python train.py --init_std_up=0.0543 --weight_decay=0.0 --decay_shape="cos"
Each number is 128 + 24 x the weight over its row's rms, rounded and kept within 0 to 255. Layers, rows and columns count from 0. Numbers have three digits each. The size before them is the row's rms in percent of the matrix's.

# down: layer 2 MLP down (transposed), 1024x256, rms 0.0543, rows 941-967, columns 0-255
# up: layer 2 MLP up, 1024x256, rms 0.0543, rows 942-968, columns 0-255
down941 099:127121112102065101121114106116104155124123107144142163100095107093154143154166135169133151148158093133135121104158123128146146081099123111110154172096135135126106154111176126125165135149111126140126115134084085111137067125135159126172123124091157148108104135119125116159166116151133163087133117100109141131158107185118089104114098120098152141155119118130137083113144125107113117108120138136076120109105184156121146146127136149113130129111140131132185115090153187116119133103107114130116124160158136117149131128158116098160141143156153145143098108144120115125117120127120137127094106133121132163082133156078104133170122185127120119125136095125137146133182132134128162118140185161167138138116115079095140146122126122180133112129141121102093136131124096164080169154113101
up942 082:080164122150150150137150157121121119136132094094129111128178126104107116144195151153083112110157125129143098113155135129123140146138111122131197118123087150103119159132089126135131136079131143123142149079151125104133180141141131109127117139162136109153094135122130139120095136162177116080115125118163120125082154119073185122144147144149127147116148115131132161105116134103094126091073120114149107103081145134150146089134115165126106088156080195132138151137094154126157138106111098086139173091135140105119138136136115094153105129117121130088083090122177154173133128101145099130092088124123166144123144150151145152112123133132133139136147150172125125098123130096141115127097155137141111135121129136158151178150114096143114129120111111109132140127141094127149120106131153
down942 084:136086090141109117143130114095108157163153127120163123109116108138104108165083098083119110128138148105132156114122122152109165161119119118152061121133101129133109179139149115105106118115146130101156136192139135113128108186122091135123136109133095127099100141134137136086138144141128127156116126112140114140199136211113124119108137101124143165125158176101123110111133125141118117124151145153119165107164157124132105105122117128118126133120151154144109116104107107119128135142136140100113128107129118154165169125142147135130144113147136143105089128126083061134126146145131125126145112110138174185123124134130141141150144170104136093069090156103137155120125171147162104123124160087140133110101121140120189142081107113168130151136118055115108152104121165111122099145115118
up943 108:098065145130111139110102133123123079091091127156138115132132102132136101117147158137109108090129155150097097099167129141116147146114166119101129154119097137104135120105117158165128163147114145138147123145112078096136134120111145148164155127128108110129134165113101188182091092122108140178138079163145123145125113138104137182126128092115131131112150136071086110143146139138140109115129102149145127134167166126145093121153124107131074057097132152147139131120088119153135058102126137122173147152141158141158119119152148178146108120113106150133103145102125142108124134111127128114099142125113156157172090150139135171115150124159148114137159147135134111144144115166138126130120098143136143127108123168103097122120115072109169146152091115094136138111136122119137125158158080
down943 112:199137082127134115168107181125114127143141111107122125161142156133129076170104126157167129118136095106166158108124117127112106129118118120125117127139132119119087133171107054109143121129118113092101084114130153155136064147125119125135162153093136174115135087147121099096202156103138104137124160153133171124115111105145104114100131100102125144139129153156141128112127142100118138091145158138087122110134157155078116130099156123109107140172119132133140112125135068146145123147162109111125099122117143134129104124133092129146125121149135149136112159143137077155172134141157147091119105113128134140115138138131117097156099169121115119135118142195110124112131141115134153096118149099109157099154109126095167175145120181147120112135151153130107097090108145109150118128155168
up944 082:167137127135154109098154137112143126109132145102131139124085110099145158119127127151124053116132141118146120135136092124104128130133117124139123115136120108147151156112144130153167121137134133096133147110129139111151121066113096144110125112159084171123091155133088098133119128131112139148117125109168122102127134120129108126141129115157129173121146097135117096105124125101130127118149138157143137110153101103165158097110157120156138086128184121151182140121089131117143147146154101102136114144157093136178135117152140147112103116108129141164077139113116103135096126159155094111054147123089159180119142086120133183110120074131108166171137139143174168160126111175119079137183162131126097086122123166137107109148119145137104099145105077132102151148129148105164132106134119
down944 085:128141158152156099137132138106132113111135100154147118155144124132147143146124153140106136134123149163146139101133120094097126130120160116126065156139086137088103116142147183103153136176151109138104118153112147131098119073128120108100104161116143067109128119135108111125147140158158146129142127112083135109109089129139178160131106106120087108110152140114143145144140141122138086079151153133156078154138147115096086123093149145151139116127135096079151102122117138115133098134127139115109144146114173104124144174090053109161122100119058132104161134139125124118128144102126130139126150133170164135105114077139125106167131078154090124104183153084160167157157171178119158164137109119144124106115144127125119138114126131131131138129104124147114137123181130138138121121146139
up945 098:129104114124133137125118063160102119086127100109140153086124160104138110164145157152122078120175142155085158115134141103134135177101144163094139158116182124107129126129138153132166083104125147117083127119098098065117113108088135142101152144142137138105178115143119131174134092078093152137129137116114135136113109105149117144132122092114175120142075126127152116129142111100172107120126145123154089145176105190105122129111125131118144134115135116134121095116136115128081121131120144135127151125116137142101125078159121121108128129166127124124134150151139137152175098133159140143168093121121110110204135121140118136146119164108117148148154134114119087109155137112176119083128118113114124144154157111091113125152181116125147099134125118149116151131118120156096200126132120
down945 090:122143120142095155123103131116190121169142171143094109155123130141118135122150137106120191169087145108130124094157116160123154074135137128137088105172108094152164102127132146115071172167131088132148141129125169182112129136119111136132119156129138082122095156137128147090113136137154146105175148111157153141138155151083120134099114124128107138140169151153133108098105114133100124105132110094134139128079127060153115144123128186102129130104099133136115178126089124137160124132123120126124083120110139079116100128098152144162131129121142119117178122099132143157118129130136148098127155103124175118114121118070137136150145122136130167103101107161122118120159106108189104135139128154085141117092132168139118140121080108131128153112139100118136132100122143088145109149117140
up946 096:164135131118167104116176121127132103092136161154154163148170153137125129138108143183155163140144111086120121110130118142105121124109093124139129133108143097156123143157103155138142168119133126184124108143133166095146143111149119139114129157142152144086113139121137133114077108116132076115135105088154099147133119123124145107111138146128139126143128133167159135119139083115107113132126088100077137101191099091103135148121118100123161129141134141120090064067139075116158131126135158159148186124150137110125145136122114119145167139122116134111137150145099120120142098129129140119085103141139111138157076124141129150122110121129142190131113135128174142081134136100155094161170089180148110128154116097139153108103091120084173153088104110139128166145116126102099116119131141
down946 093:095156076114103135114121171126128093161117156063124158131132108120128134097113131111165134106126128162167131111146100109176112098142121111151179165197085098146125143088129153115140125146132121108103116137125127170140134132118110107093167152123148093193171155150178118112141111132176105129137116163114143096123119149137096151133156098124098154126096134138103096153141126140157096108164112112127109120101152114126122098136126134126133136127097093084111142128155103103103090135135132169129130124107101142119125160117113113146162113127133171141136140123152112176158087131131115158090122148125149105109096117168135134154094141153151113156152120125134120140127098048100101130159168137113172111093120137150155144147124134100098105115145131125107091159117122167087149138128134
up947 082:104166150131132143142079113104112146127107081148138126148099108145118142121106157123151137151148123099164137127119160128120113099143125120142125105099118115075090140141114154104162122124147152136128103104077110110131140156128141135120143117153151069137131105128133153160121086117081136110153121146116149143099179134132136154121157109121092119078129148120077134141125115143149118097126149131183135161118110115148136151145113142116116163116139147157117102106101129148151188108147167126129126111182119121176153102077129098097088124101125145074097103144154152132118091138152143129064064171158091121127142161096094144102122135112139188073124156145136130159142130136139108113157134110117094150135130157137091109169139113101144125107126152112159104153129113129151142166099105
down947 089:133093133156092097150140128102091140176159131127144149102157138131149148158144121137092133183158104116131123115149153121140093092132143118157131096118108125075155143089123097158128122111151128168128126164076141140152120118144121113095166128162142124119142125162176137156108118117132131173108143126102127120122126150122115117139167094144093099125119169104126114156121125109125156156117096129108149109122115134100125129130172096144121138108140119122101120126159134114117213070164127125148163130117146100145150135106137129066139123133118086128166121160178128104140142114096132078133083114181128135079139105126143159110148122123130130132146135130105123093177110114182146136115137091092089110163132123147070125130111109144102090139144112087154123147130146135128109186115098
up948 093:111140138141117152117124106147170122125142095148128130114122077126135131133131097128126117077143100150194123103137115152136159134108086124116147156104101138100108128096138115143128072097084107147122162122150173085128164193146136093088151155136085120108100125078113166087118128127109164129117119120093172154131134166125112118130118118113131167143155125112177156056129120136153108120122135118142168140181092148095135159116119158141141091111164155075130122152132117150136124148137124135123131130122143120087137167141117112158124133106120146118097149091156130141095121123102148087103132130157116108149146122141138124122153114133108160134141099134106100120123083112123126128109124134099184144130164145138144122107122187112131155145120141127041157137177125153143105142125123
down948 092:146123145135139104106154147111159112089124156116125105126122087146126138120123169143150142122145135098133120120133148125135109092123121119160120053137127159150184157112119191097117108147140135092133149102132103129098156128108107131076138172092151103137133120090133159153134136109102129174147186076109139162135153132159182135107104097144092134097119170111119149098120117125106106134150110140140140126116119166143151097102169115123151134175096142143132126109138166158119155102152105137107141095135115144094155125119131130156115156114105117138110151162193092109077108116151153123100139123153128126123093093127100138184110111091140128127119119117143128150142112145144132148091109086121139145141144101107119163138090142105149149159067139118179149150127118065139118114131110
up949 082:131119126175121129152122141136152180137126117130099129122137131100142133138142165119137093139153117129135114121100120080118137126143155148130142155092139140114089138086092130115135147112062109139195078145128141116148120103100183085118126155143158170103150120155152131114091118149118158101118149126170135117148166130145117171114088143128101127107138093137098138105114108129130154147135144096085115108150136138125179123150117178151118076122137099117119126082158158101151122099131150098118174128137129154127157123188102137095112137125076110096128152121109106165125131146149114131120125149097138155105106144101165140156136140114135106155124143133083147158128127130125100135131119097142171126090126088136163129082172106147152144110137114116134139188066087140095157106124117
down949 080:135130082091091098125102121148136100167100166135138101136109152120135142127126088141102135089098122148127104095116176124147119172137132124123093125121134115119116147135112116152144115123109136117080180141171179121150131124132096088117129151086152127114149107131155095123155171133187181171118143125107147169100143121094150119166127093127108146140152112106135125110160126107123100173091086142153163104133104139173116141078115091115129118096133166130120100112133123125100159123131129139133112122109139123135089145102149119141128152138156132146161136175149149156149134161132154135126178092091157115174124101166129112141126127157141113135145108087115102104153125166136160098096094139104134091136084167093115159166123110119122143114135108095129113075096138126143121120153176
up950 097:118150108138125108130087141146137124117143124112158152076148089103112169140121142151092116096145180151193122133109090120140146157118099104101140151122116161136130080153114133162163112118165135126130107118150119135164130096123114103099140132088136135099109124096116145134132116131108141138124130104159127092129128167144165110121175064151145150095091127128133126120159126156140107136106092134101126122089099133145125154099076121109127150154114094136120107122192149143097097147105168118110104186129094160101133110126137149105136132160102103181140169139109146106151095138117143109138091141163131099141179132192115139127159171101083141146115088134171101116132121099155113131136125134120126120145121142126120097151141167078137139125116130111157162127085129114160148149156126
down950 094:099181107073099131113141098126137102102116139132132118124186107116174124065167162153124102123114133158112089135086161150123135090109106094124129123112188161159172169125107095164125108137108161144135174101110138124138149183164132108146121111128133119106119124102147143179126105086127144171142148157106147134124109090100119122116179153112142117144143115121163075130085125134135128126174137156144121175162135148103105109119106122131137114132154109094126158152156094125140122133149129122165116124133147113107148125140099093154119127087148147109105079130097123168110174120122093132113150136129103107115156160127157093097117106117112164123091138152119159123141175149158132118129087126124146120088157130114090121110132083122123140103138109159106148124145133109119160145126116
up951 101:151100116082129146152138121149106128113133156162097118158134152151119079083089100096110121111137152123106158135160122143098164111115129091122122133181103158127107090129114148076113148114110093134137076156162143134139164120153165117143116132122143110128122130125143128129129133184140109149165166162153112124173137128156135146141098154167110134098173128166154080141150142158142108129130104134154116096126138126085114140123162107106147126138127071100113079125130175153119172129100154133140126101120172136115139114119152128099137148102091087137137151163153099152127138122138144124166114134139101144154081160135128111154146101121095126082155102098178080097098109131120082177112152119154143124163109102100116151099134097102144090105146151119140123131159125149122111115132144
down951 099:159072144164175128096141146138167126104146113113102116133151114121100109122106145142146192145138137069119096136122099123174143102127152127149150148147118101142148118162098063137135159119144153112104100146140131126142112114165142113088130201113152140085113162138091120106129154085141145128135091169130165117128151130133103182113148135112147102135120142123124109114154149091130125131105164102120119093184075117127101126128099108145136141156127126116132163104135089161131113151124082137112141144125139096167168105119172126145134113162116152120134095108154115121117104134126165145132139094156122118132134117164137149071136133160141112118138094111136167131128149147117118119071125152132108134108136115144114131154094102148140091090094081142148105152117157120108066129157140
up952 106:149085150104139159135126126136090129105091152138143153075142134150149113077131114120109122101133186133120125125114117140117139166126124105136140117110151146154092117156153137135132170081164139070129157146122113116186127149133160130144142178150166126096123125095097114150128130118155087136124172140127169168137163090078131116141100127092110107120107163133125137162083124132164133171127091135156104099101138104097103151136122150142145154157088127128121160144095104137133152142109145180134132116112146155103108105115125097102110154158133146086172112104125107095134162147152135110113165136151144125122122161088127119093085118146123121071142135145146100102113138133094148080115133174137124113097138124143128109148085147132144155088097132148110138148135153170126143118138078
down952 107:104108120139146117118163140075152121136097137129078118122137154151110130140123139141149103088137144105148116092139103134135158094102140100102114153154113161159128113132126119127135114129104096108098127173131146154131076160105108153146131163157093156147110116151156145128112168110127140104139147112108129110153104155108093142126093118146101151129093151145141113127140116152141193112117144133124140143181080182165146161186063055103119135148167102133132141147098114107116062095123161130124160132143150133145128127100137159125131080138122139147142152083126160107125123137155107133138128125123137124137102105140110118119131138150206092143117115154134153119120185089117111147171090105097146119147122091124142102114126136133143143096144112151138095154150120116125120075143118
up953 109:108097098132122133137133130160138099096105109156131085097151137096152111152144122154132119150129163165154093120076132128082109142140141177126121146116111180109163131153133125153125148134140110134113180115126133111075159163118136136128139148149173126121141135093105137132126119146111130080142131130143177093179173125134114117127086136165091110109159110140095130106110115143165123097119117120135156122092183130135208157094124122082107133128124097179117128122126066148140092124170111119083124175117144104121127118109125131127128128091158115133103164111123131112137161162156139105151154137139103138134130166081119141118094130163122149135116111062107118145172131153104131132134150169134161113106090115089103130110132163158102135130156105136112147141141130127114100100122114
down953 111:104125151121090141098167113105147151135126137142199091097105117108148131126097165123097159086121082154133170065127119180134125165101114141111141132147141172107135117109142139188165139121107127110151085122137148114096134171073106132108153129145135134128115125143153096119169147149171174140127119108092163114079169132113128185089192121096134099142154082104116134124143162145174118110132130153173119154138138122073095143165123129112136158119110105110151079113116118114110147129116157134116148098095107109104130155104118133149108095123144146151151107083126102135089146136125109118136120119121150134119128087139123148118147146128128114167115135108130172108113147126125100124141118124149169148102108144155144153098130113128148127159138111123142117101145120135089104118108165
up954 112:128160096113124198155115155120114097174132133117129134136100126148082108134113141156127106141134144120104114175177151100156086170132122073157132080145098073123123105104128103122146181090139106147124149103128147120106162109112153108121092150160119150129086146156109128065153108115101117108123150099137145143128142131091125148141166149099144121124127147113141167110139109186138141141177145077149120142184102131138119134104143174135112125125147138114152107139167128136142139137191068157130123142122092123128124100130125074142096143173123109115154155120138143142154138166135092122147115099143135119099139140131115130110096128128068118108109142133134134119115099167125140142146137123071118118125103109153122170172137157123109140111138133154142135096106126092134147126155126
down954 112:122163145168154152148140108103130133125134138095171091163112148130079133069098169137129126140150159112123094162140107133148099105075155139109153144168132116139136052159117145139154114142170075079104117129139161137136130125122150137129137135157122101164074122125096088166170116122114125139115154135128094083158153143118134133108148121143113180130111152149135142100128105109146120128160121118094119155126114130111146118104159141124106140145124111133106146095159119152141114104154111155179108114124130091081166149152148103127143151144109124131095152165152142109137123104180139119142154132105132124153108142129091094143103117084105101136105133117128143146074093115120127149121078109133109079132090083161107132120140104074136155123151116132142143129136148123179121170137122
up955 103:118100154132166119143133136130097148134082109154107124140141154145115124096134106148170094112165140138163122140157114105121117127087143126147094127146095138118139143145110145177144136117172087126115162143127135170066157159089100116152153130112116142126122134095098120107113104099163096140113161129147135098181116114152146115092120079106106115137119129158126097145139083157127133125137087142125123114100088154105136153116099132127104076145117123123179183108157156120172130146144123104110165165107116089102115178156098098155117155131152162096146159114075142162153129100123125128127102141125117106131145105147113118105159169120113110113137130132151108122171152164095123129154161137124099132121149151106129129152093167109057118126152142145109154151108111126082093146133147
down955 102:143147077134120109085109071106172153120170117102133121105113153129133146147110131131121152156119136149135131118130088148152158109130132128140147143094123137134076101136101073068074133158159121096124126113105119110132104106164145130086102153138132114126116138140191105136129187161116087089109108073117103125149132175154132191136136162134163116118158129147158145140135157127153140119127121125117163142168112101163109117135186128122099195106097172103121107127130162106113109108118139131137121140130161127145156104151149152076117120097131108135087126126149140142097113147132112136125126142100125145123145146122134152114122129141093139127179133127093141123098110116143099109139120094115168105127118080181141148127148083118114144112132107124158146134134130108177167119110098
up956 112:114141135139139137119128114143141129117181155179151107169125142144104126121122128137095124147151114128172140070122115131106148137146135134129123155129164100115118155169114117135153150139087148148110119138104156155094152094127140095140174119122147132118154089118104156080129087128137173121139117163139157135117157135118131107128142143152121086119098136112128132076151085174155102115077113122149109117122150200156163121170159139116107112149116122169149094143153090120114091158153144133130093089095104111129139126142115140111147102092153117124133132119143111143142156140158159128131169087093124157137116137104112148145107144066121145142086134116113197133107101127124157158091132131148167096094129118105142068081115091142150113159134102154137126112104118120094129116134083
down956 108:139085132101125152150130087120132131137160149144079082072162137137150144126100133122136136142098134084124116095127119124124121106102133108137109146147108170152121149163129149121151139152135133120104131139130146147123098158093070153088115163113130141114072070149153119135102164125106078114143153073133139180113111123133060170165112146109131096127114118175154111129130131111137134090116106141127171131099144109116142127172135147107122144100116158146112150133153100137129163134134097161116121108143128124078091116145140130140152153145150171186158113154129136111148151129149130137139113126087153093182131114093165137120132122094109117098157131129127111087148176105147135145113105177126123123146134163096142092081120127117151174140139132108112100087123166143126130120141147
up957 116:090117146121110092113126087162116136121096132179125111137115122076113135148163126082128127143153162154115167167145166146157111161126100111152195161090139124146129123187144109181160099127131113109102116150102124167155145096141095134108100136114131144154160162119141123110102137129106095115128131100127127127095105110138124142144113155117104137141081125144096118091098168121165104183128145133137130144113130145150137120114163156098084125118137122138091103145122112128163138133154130105150118144130157162155129139140104119125137170114114129158090148130157113088124150129173079106159139122090140108088100160114155133154138147110118091142121118147168102114100093155141088144102115187131137137096123087096108100153163094118159092107160172122138146115128132128123124108094142
down957 113:128111153129117162158112146110109109115183123142115174135113118150148142089139072094109121103126137167127158115163129143120127111128066128149113128106114123095152138134136150100128143121137152080159123143121129153171114097145075143137132113121146152174112152082126115148102168111136088157140150080122139159098119153177147127131104102110141136125111120149109095111066121161118139140136133147163123152183131095154115163085125120114090127171118107137173099149136114132170156157129144153080081127140135093110126128151096144111130151111093163167133154121150116126137149101126149112140125124149138102138131115151079133159124099134163122122090114146105132168130142133097136142103132139128120134102145093104108137103125100140136091104152147161113133157068163100088115168172146
up958 106:151136083176152126123152118099098039127118142127107109163115155126122100103076105160102161135140126155112122155135128146181153171154130099127104150120149138128155086110108166144163139121076148112176113108088138126164160137127124140106143141095134154122152145128169112103111163143132153094157110123129115112121122107163162144137139149116109142151159135158139157153111165110082114157097112091139125101120113126059105141183124138128154148044153120135149127115134127137129080165127130141145088166124121097136089132147088129095102125129117115134129113140112126106137121174140103123088128134139137124109091116124089134107117121121104140118162140107136181103139126113139125142127143132157129133105153084095114136135111140112132117145113141157135159177120145143091165134151144
down958 114:143121119124122128136088137170120117125100131160143091154114141095118133140158112108151119157163163122155100136166117141116112125102168179137136134117111143104133100132115133097153136107141105159132141143125135117113125130105123131107088108098139147139143137136103135085156097179099140118100120131120120136131097155125129126089115117172113156093095131167141133129130129133122114165100134163084102130114115176110118117117130102143120119101119126197118145140143085110180084123108153109104145108184098150142159135107115137103159107133139188099087088143145130100119100104124143055158088144138097122148149121147134101158095119162144110135128163122132129134119138109132139131172105145142114092113060146156191127088148153164149164136135119143118113139101166144111075168126161
up959 101:143126147103167124100119176120105112144143157084143148100137145138121130124115122171177141148078121147109124089112180134098117142172113091093177098128157104120164161110115139125134145115133108124084130074108150153143132088156112112108183127162102121146123086127108150125128108172132148160143092132144152119118146126138083134136127132172071109105111097115123143086132155149138146095132123140125125098133111181164150175121116128120125153157117115090143118139120144147178137144155135173096123126100078123135107107122116138087138080121176130102132141118104138139109080138110139095160143110156127123089125143125113172126115129098099150112130127125107119109116110093150147141092101148142115095096141120149143111094161149104145145149193091145162138128114140110156117148149143
down959 105:168158125148122175169099097136087146130151098156081116115110149125133119132105155148090146104115127124134096092131146132094128156147154092080105080138149115144131176108165185127152152120128122124135100139107112127110126119128111119107108118182114125152103128131121123176128109159101107147099086139146117128121136105136118152137088100117094100134132098117134152161133161126099129155120099166143168113169137117098168077152109123146097120115107148088146159133120156131111168129113089138144176119116140132130129138121093080139101126100170131107111118102141120118114116094136132093149113096165086108176148155073133142113151148114151130105072079151096151134140126148143138145138146157114136104141133163144159115105145128128196133161168133114115112135108160160112146112149130
up960 100:107118150139142118124092134103139120127124084129124179137105117184150153083098153117162126091110128149094106171132097138132152115114128109132128104083156090089131122143101152145123108129159117155135168117155149112128143164099147155136123134102121151100151158110077093102142131120101132095133172113153138151143158127118150155116152142120120125111151122151097130142061123117125078145187145152109135136140103147139140101120111146137127139122110127142070108091124129119172085120171153111142129104133121158143132113150102078122102136119151127101134098078160139136171159168153115155093142105113086108152119130157171169154138157151156144071123101130148086114146104126110130148100123120134113135121132117100126143151129161138098131171117135152154139045108134144122102145140153
down960 105:161185114112110087142103152157136105136107107149130108158149085097168113123150143124110112158128113115146142108149113145103127148129137147152146108150145096130132099148188100108115107192121139116121102114126117138113132132130147103149143134152149139144192105118098131112152138104146103116087126131089116110162094151140156158113112129151128096108136099128097114109117098151119135159128160114085154156100153158109098140129119097167149113110090131095118061102179111138122116155187122139150135130137159103151140142138137090116136167149113159136107111135139148111100148144094102138086125131094179111107120142118163122147133161112106088093144083133113132072159129155120143148099145119128165102117126111103161110118107135177130095135121159157106153140147132127171156138064132
up961 109:093133099123177129138121122170156123100127135147100114127141177133119150123098094186140136150124129120120134133150175099086127154105141175144132164125102081116077099078116112098120084159154133145105079150206166145140120116151160135116154109133135144097134128140124138168122096135136112123173155100135085146114149159160128123144133109143044114118116113162146112120150136139150164119128125108126117160111119072144157098137137161116157106132122118188099143143105094129142166137154124126145123162113108117126132154124092170126137143108103148154124158093122127125180126127110129129152077119106146127137158155136148151129118139117112121128104135161140122134078128132138121129151117113137155116102091119137102146155082128100113132150128132114107118085116138163157097103101079
down961 115:110108153139152104138146145112113118125159127169142121135136105136087094079117134114140121121133115089142134138125156104070124126100106125170135128115100106099124125133172167119126150128157107117057110111122156129098138117105122170124126151124121104123101102096082138153168127145135123094122110113132098103092140094152158172154151129120134123167165118118129108159135131147145123142142153149126134119145106093143144167156138138115095127155105154149119129127132112113128112144150155123130108179154117154065160082163147134168129169149191160124139134115164137110150122145075131170145112143160160134142106137114121155089090154093094133112132191097163155125118134129108112128108133147146142169104124091114137088123098117145113146100099076170106148104115127117102097078163131
up962 098:153146123152110103120111108130157104139123159109080121131163137140139077134102132114120115105115167128101112137118134127106121097152129113109073139125105129166151145170167116091146113159082144093137146106155158148122099146078091145095153125136187118094113169137174102150129150121106127176133134127139137128131151135091126114099145137087089101100103123141118142155138142123123148142107145126164133145173139151114148117148118120194135153109151137137140130141148101118138149110142144133134103102079099130138102120123074130148124127138080129150099122098143170124093138160121140116126148161130114090158121158141133110108116153157114139084150151112147129123150118144169163153127146122110092132139162095072109137172144093120125133074092126138180109126112139059125076162143143
down962 094:114133156099114150157080129141088152180123142168139077123112098137141083104098127137141175146108090120108119106168148108145101116170140098117107066085149161122136165111149140144131109137065134104176163131125101076114150152131105128121076108101132106156111087149080107142125124134142125121164124157108111121101149140124112158112124108128109110148123145082148126131148133121092156113126103126155125131128140153130121148137157151106116136138140152142103122139140095175141144105111127109085130148123118082103133130154141135137167170128133212143122140122124102170086133111134100104136164146110165148183155173142147121121141101161124171099124114105114127108124115154126111116120110131149098161089132135086141136136135085136110152124134150142160171098141159135132129134110112
up963 107:135153143114066146159115165152153165108136106128102128128121092116100081095111079150123104107130106129100136153127105124137122118105138090099168150114155114071119124138165102144146154149134103091126131113123147201136097136144186138135163143101167136118162103110154150142116121112138154143123157137104126133139099128146120148132141128121142088131103106130184102116152145147153123106147110118140121175116139124137093147135110117108098129144139165095125123094084110157155119107107127113124111109154128097147100133109105120127136126141157102098103129111133131175112109146136114119116166168155131124154160121150094145128128174115103153109128119158088151141129103105073077113144161116103089110133114176130156145155140136051124149145110141163116135162132123129144099064113176
down963 106:122137155110158123139116132154133139151113118105137109137130094101166118123119105138104166116156129153108091122161147052175114128167162105148097172108156130140110162161132144159129100189128145134109118099138142147104154125117121073140105129117133146087145166121134103142121126139147140091113080133102133115134128145144144123155124140142128103162150115116119105162111137125142114155118064127077130149142170130156131155134125110141148127109092100064131089091132135151135154135159149074135123170133113148116112112103159135136136184097092144095174138175126109094132169119142125104127132124167140134138086123140120146147064138100129126146114106116137137136155105147148122158094123135111091115140117126149118086134167089147186085146100117134156153098110128118138096103115106
up964 105:106146102141159173154158129129101097105129124142117137126122175143133161128130122144130161094151160118094114124146162130113174147124121143127127156133158147154152133100137100106142143100135154068127131121107111149144123138104118150106101173136165123100119116144124107099156132154158157104107112140157111129109154122126173117139121090169122110137107121076133150152179168147155130136103148139149092110161144162096135129152118176140118109099139096120180111147153117187112073139118134123117122121097118157118087092121102162130150153084124124112180200168130114129146109097122103131088136107127114138134121098145149149122095107079081145144138125096082118098081092125110173123130141129131143124145144104139128132125101141132127156082120110116154126110148086145159142115171086
down964 098:120127141106119135103140105112153154108144113117142126088155120122118135174126128125119093161101100124108133131103137102175115071168097125146157141157115106161130086150124158120123107139128135188126121136135118096134098153126087092145114141096101147176145140119163176136130129091108129133136121125112138129132102104151115131092123117087103130105104094129161113117093120159107155133153138108115158134153123140148158108126080073136120107134109131133078155131115145099143115148104133148163077115160145095150180133119141067136089091165173106172115101108101189157114162119166138120148137144142134095144109146131118116106145114163148127108126127176185150127146166123140093138114112147107113068110163099156114151177138137149153112142136121120127108135114115149099121119143172
up965 115:138171075130137184103087102126114092167158118098143129126160093113117125106146156146140082146181135081095139144091156105117168150102123114118145104134140107092133129139113182099128122116106112122144145161113125155136135143122152124138115113137144135097152104097111140064082091126138094152172144110119115177093180095120101109125155096122127149139172142160093110126136108156158126136128140128145085121148092128122102145133117158117161126185123099092140134104105123138105171146136137072120147130103118135160122140095138170099133151078139108161127150095120128140141181108167129123150139112191144117153106103128139126105156105118112110132124113140119175126104133154124152136102112154155135087133093140098116115115129122166128150120123151099148122147156106125115127158160140
down965 108:145096135132130142172113151101110111106121142125116129130121145137141127082109120145158133151134097097092106163158115113132170102145134118098144133118080151160110104096100098100092140133095128118120153091137139140138147128127131185093161121113109136155147114136140135113107139104135136122135135158142150165094118068111110140145123121099170107103106117153148106141158054124099144141124159113095060118156145121098154094100160101121139072143133135189111129148159145121147141138125138156136143146170108125112133175117105142140192152143154128140115182148091114141155183127113068133102144126161130145068091126089147125138140144127146114130134143152132130160134091124133155139112167137091096115124127118108121146123123135083121129151154063117120112114157164131136130118149138
up966 115:112150135129127134142139100100100166126163169092113172141135136156125094111094112157170121118127107133110099143099129144105187142143132109135112125136155127132131103167101112139093130089160135138123155119145135119145137109152139125129167174122129106126113132130094150097150116136097122153101101101111120108140118130145150127148095138143106113152125129109119094119171155169082127136132148134092142139126106135082117134114139138121088105152105152173127145135153142106121128152123139175112132149124162113124168100081108139180128142115125159143104123104149094123108139146133087102139122144112104124127098125137122125158118196185124118091115132149103086086116111118125127088129117088147151122091120041120105180183102144104067159100138141119151111142129148093149082167102152
down966 118:140093102162119118112113113185115107158104175146140142127137141116145129112119134144105080133152116146150180088131109119132077118138179089078145130122096123125101161101142131131169157116169120114133120152098089116151096126117097141167112123149152132083125121107143145133140115154109099136119127161147124125104123154112084146136126098101128124154111128130123114109123137073151133134156134165149122095147169132152163142117173139125143139113157181100137115141112113113152108130124146091148152123133076143129054143109085139117082083066139108132165115133154137129122118146114129156125161088138111113115141172128090123104113135084151149148160141155156150138172127071123170124128139104155137168151115161131136137104158129093140112133105104127150144097155122164123137086137118
up967 089:078089149140156155106109136140145173122178115116155147126114084099175155095104096109123119092091121127122121117155162143123171137133141112111123117179153094167132100136112108094130136111131129166152159138151110126150136144162159150106153140109131123145132132102112110100143128123187108133123090132132122105100096131101155104143130116106114117135144155079150088118128196075137163138137122131123111109106124155119135189104143124076127151142185109125138130101113110166166114105133133104107135072132136145112090106120108133128133120086120105097165119134142117111150155152152159095129069148125136151145137150114094090098173117135122121108130137154116069121114141138108172120105134097115125118156150118112135159111108138103138101126132139148130157147116189155144140142103167
down967 095:090116107106138119130149097163148116120164119127147163104125151107130118119117126152085114114102152152207109138087120110101089072129137114114135111068138157121148144147111160137159119101122141126164117134107137181104134112142073111105163165130168154137142112108076071149114093137157092149099130153132206091106114145103134145107107133091107114151154118127139126131098127120161151168117085109137129104161125149126135116108128162114097108137109100189122122118125153126139122159151138150151109144140131109109141153166161152124112151122134131136128136130127138176150095140135147176108112115097126098147081162126140100135129112132103125102137136148162152112098113091093123121133153146136137124170158132162110126091161108116083144134119165105179127131132147110146130095112112
up968 106:181107130152089098111124081111114115102098153062108173150132123145100154152113158132107146120133113145108099135127177064141117154165161091129178153137128137170087162140100139097172159129150135099088097164142113142124148196157158114123116118156128132127126133106127145107120146141134130150143107113107154134153137132128089118099153150141151093118125122150091104104122113144154113111123157107088139126151171102134129091122114120119137169139139105136139136135153115176137102137090136112104136164096140118152142116135134118095095094138116093129156143157122146117086136150099124167118113108119161136170119112117102162149151129112105085128113123092139094141122130182140110109114130141130113107152115125095130094110141122125126127064140137134161172135102185120176145150120098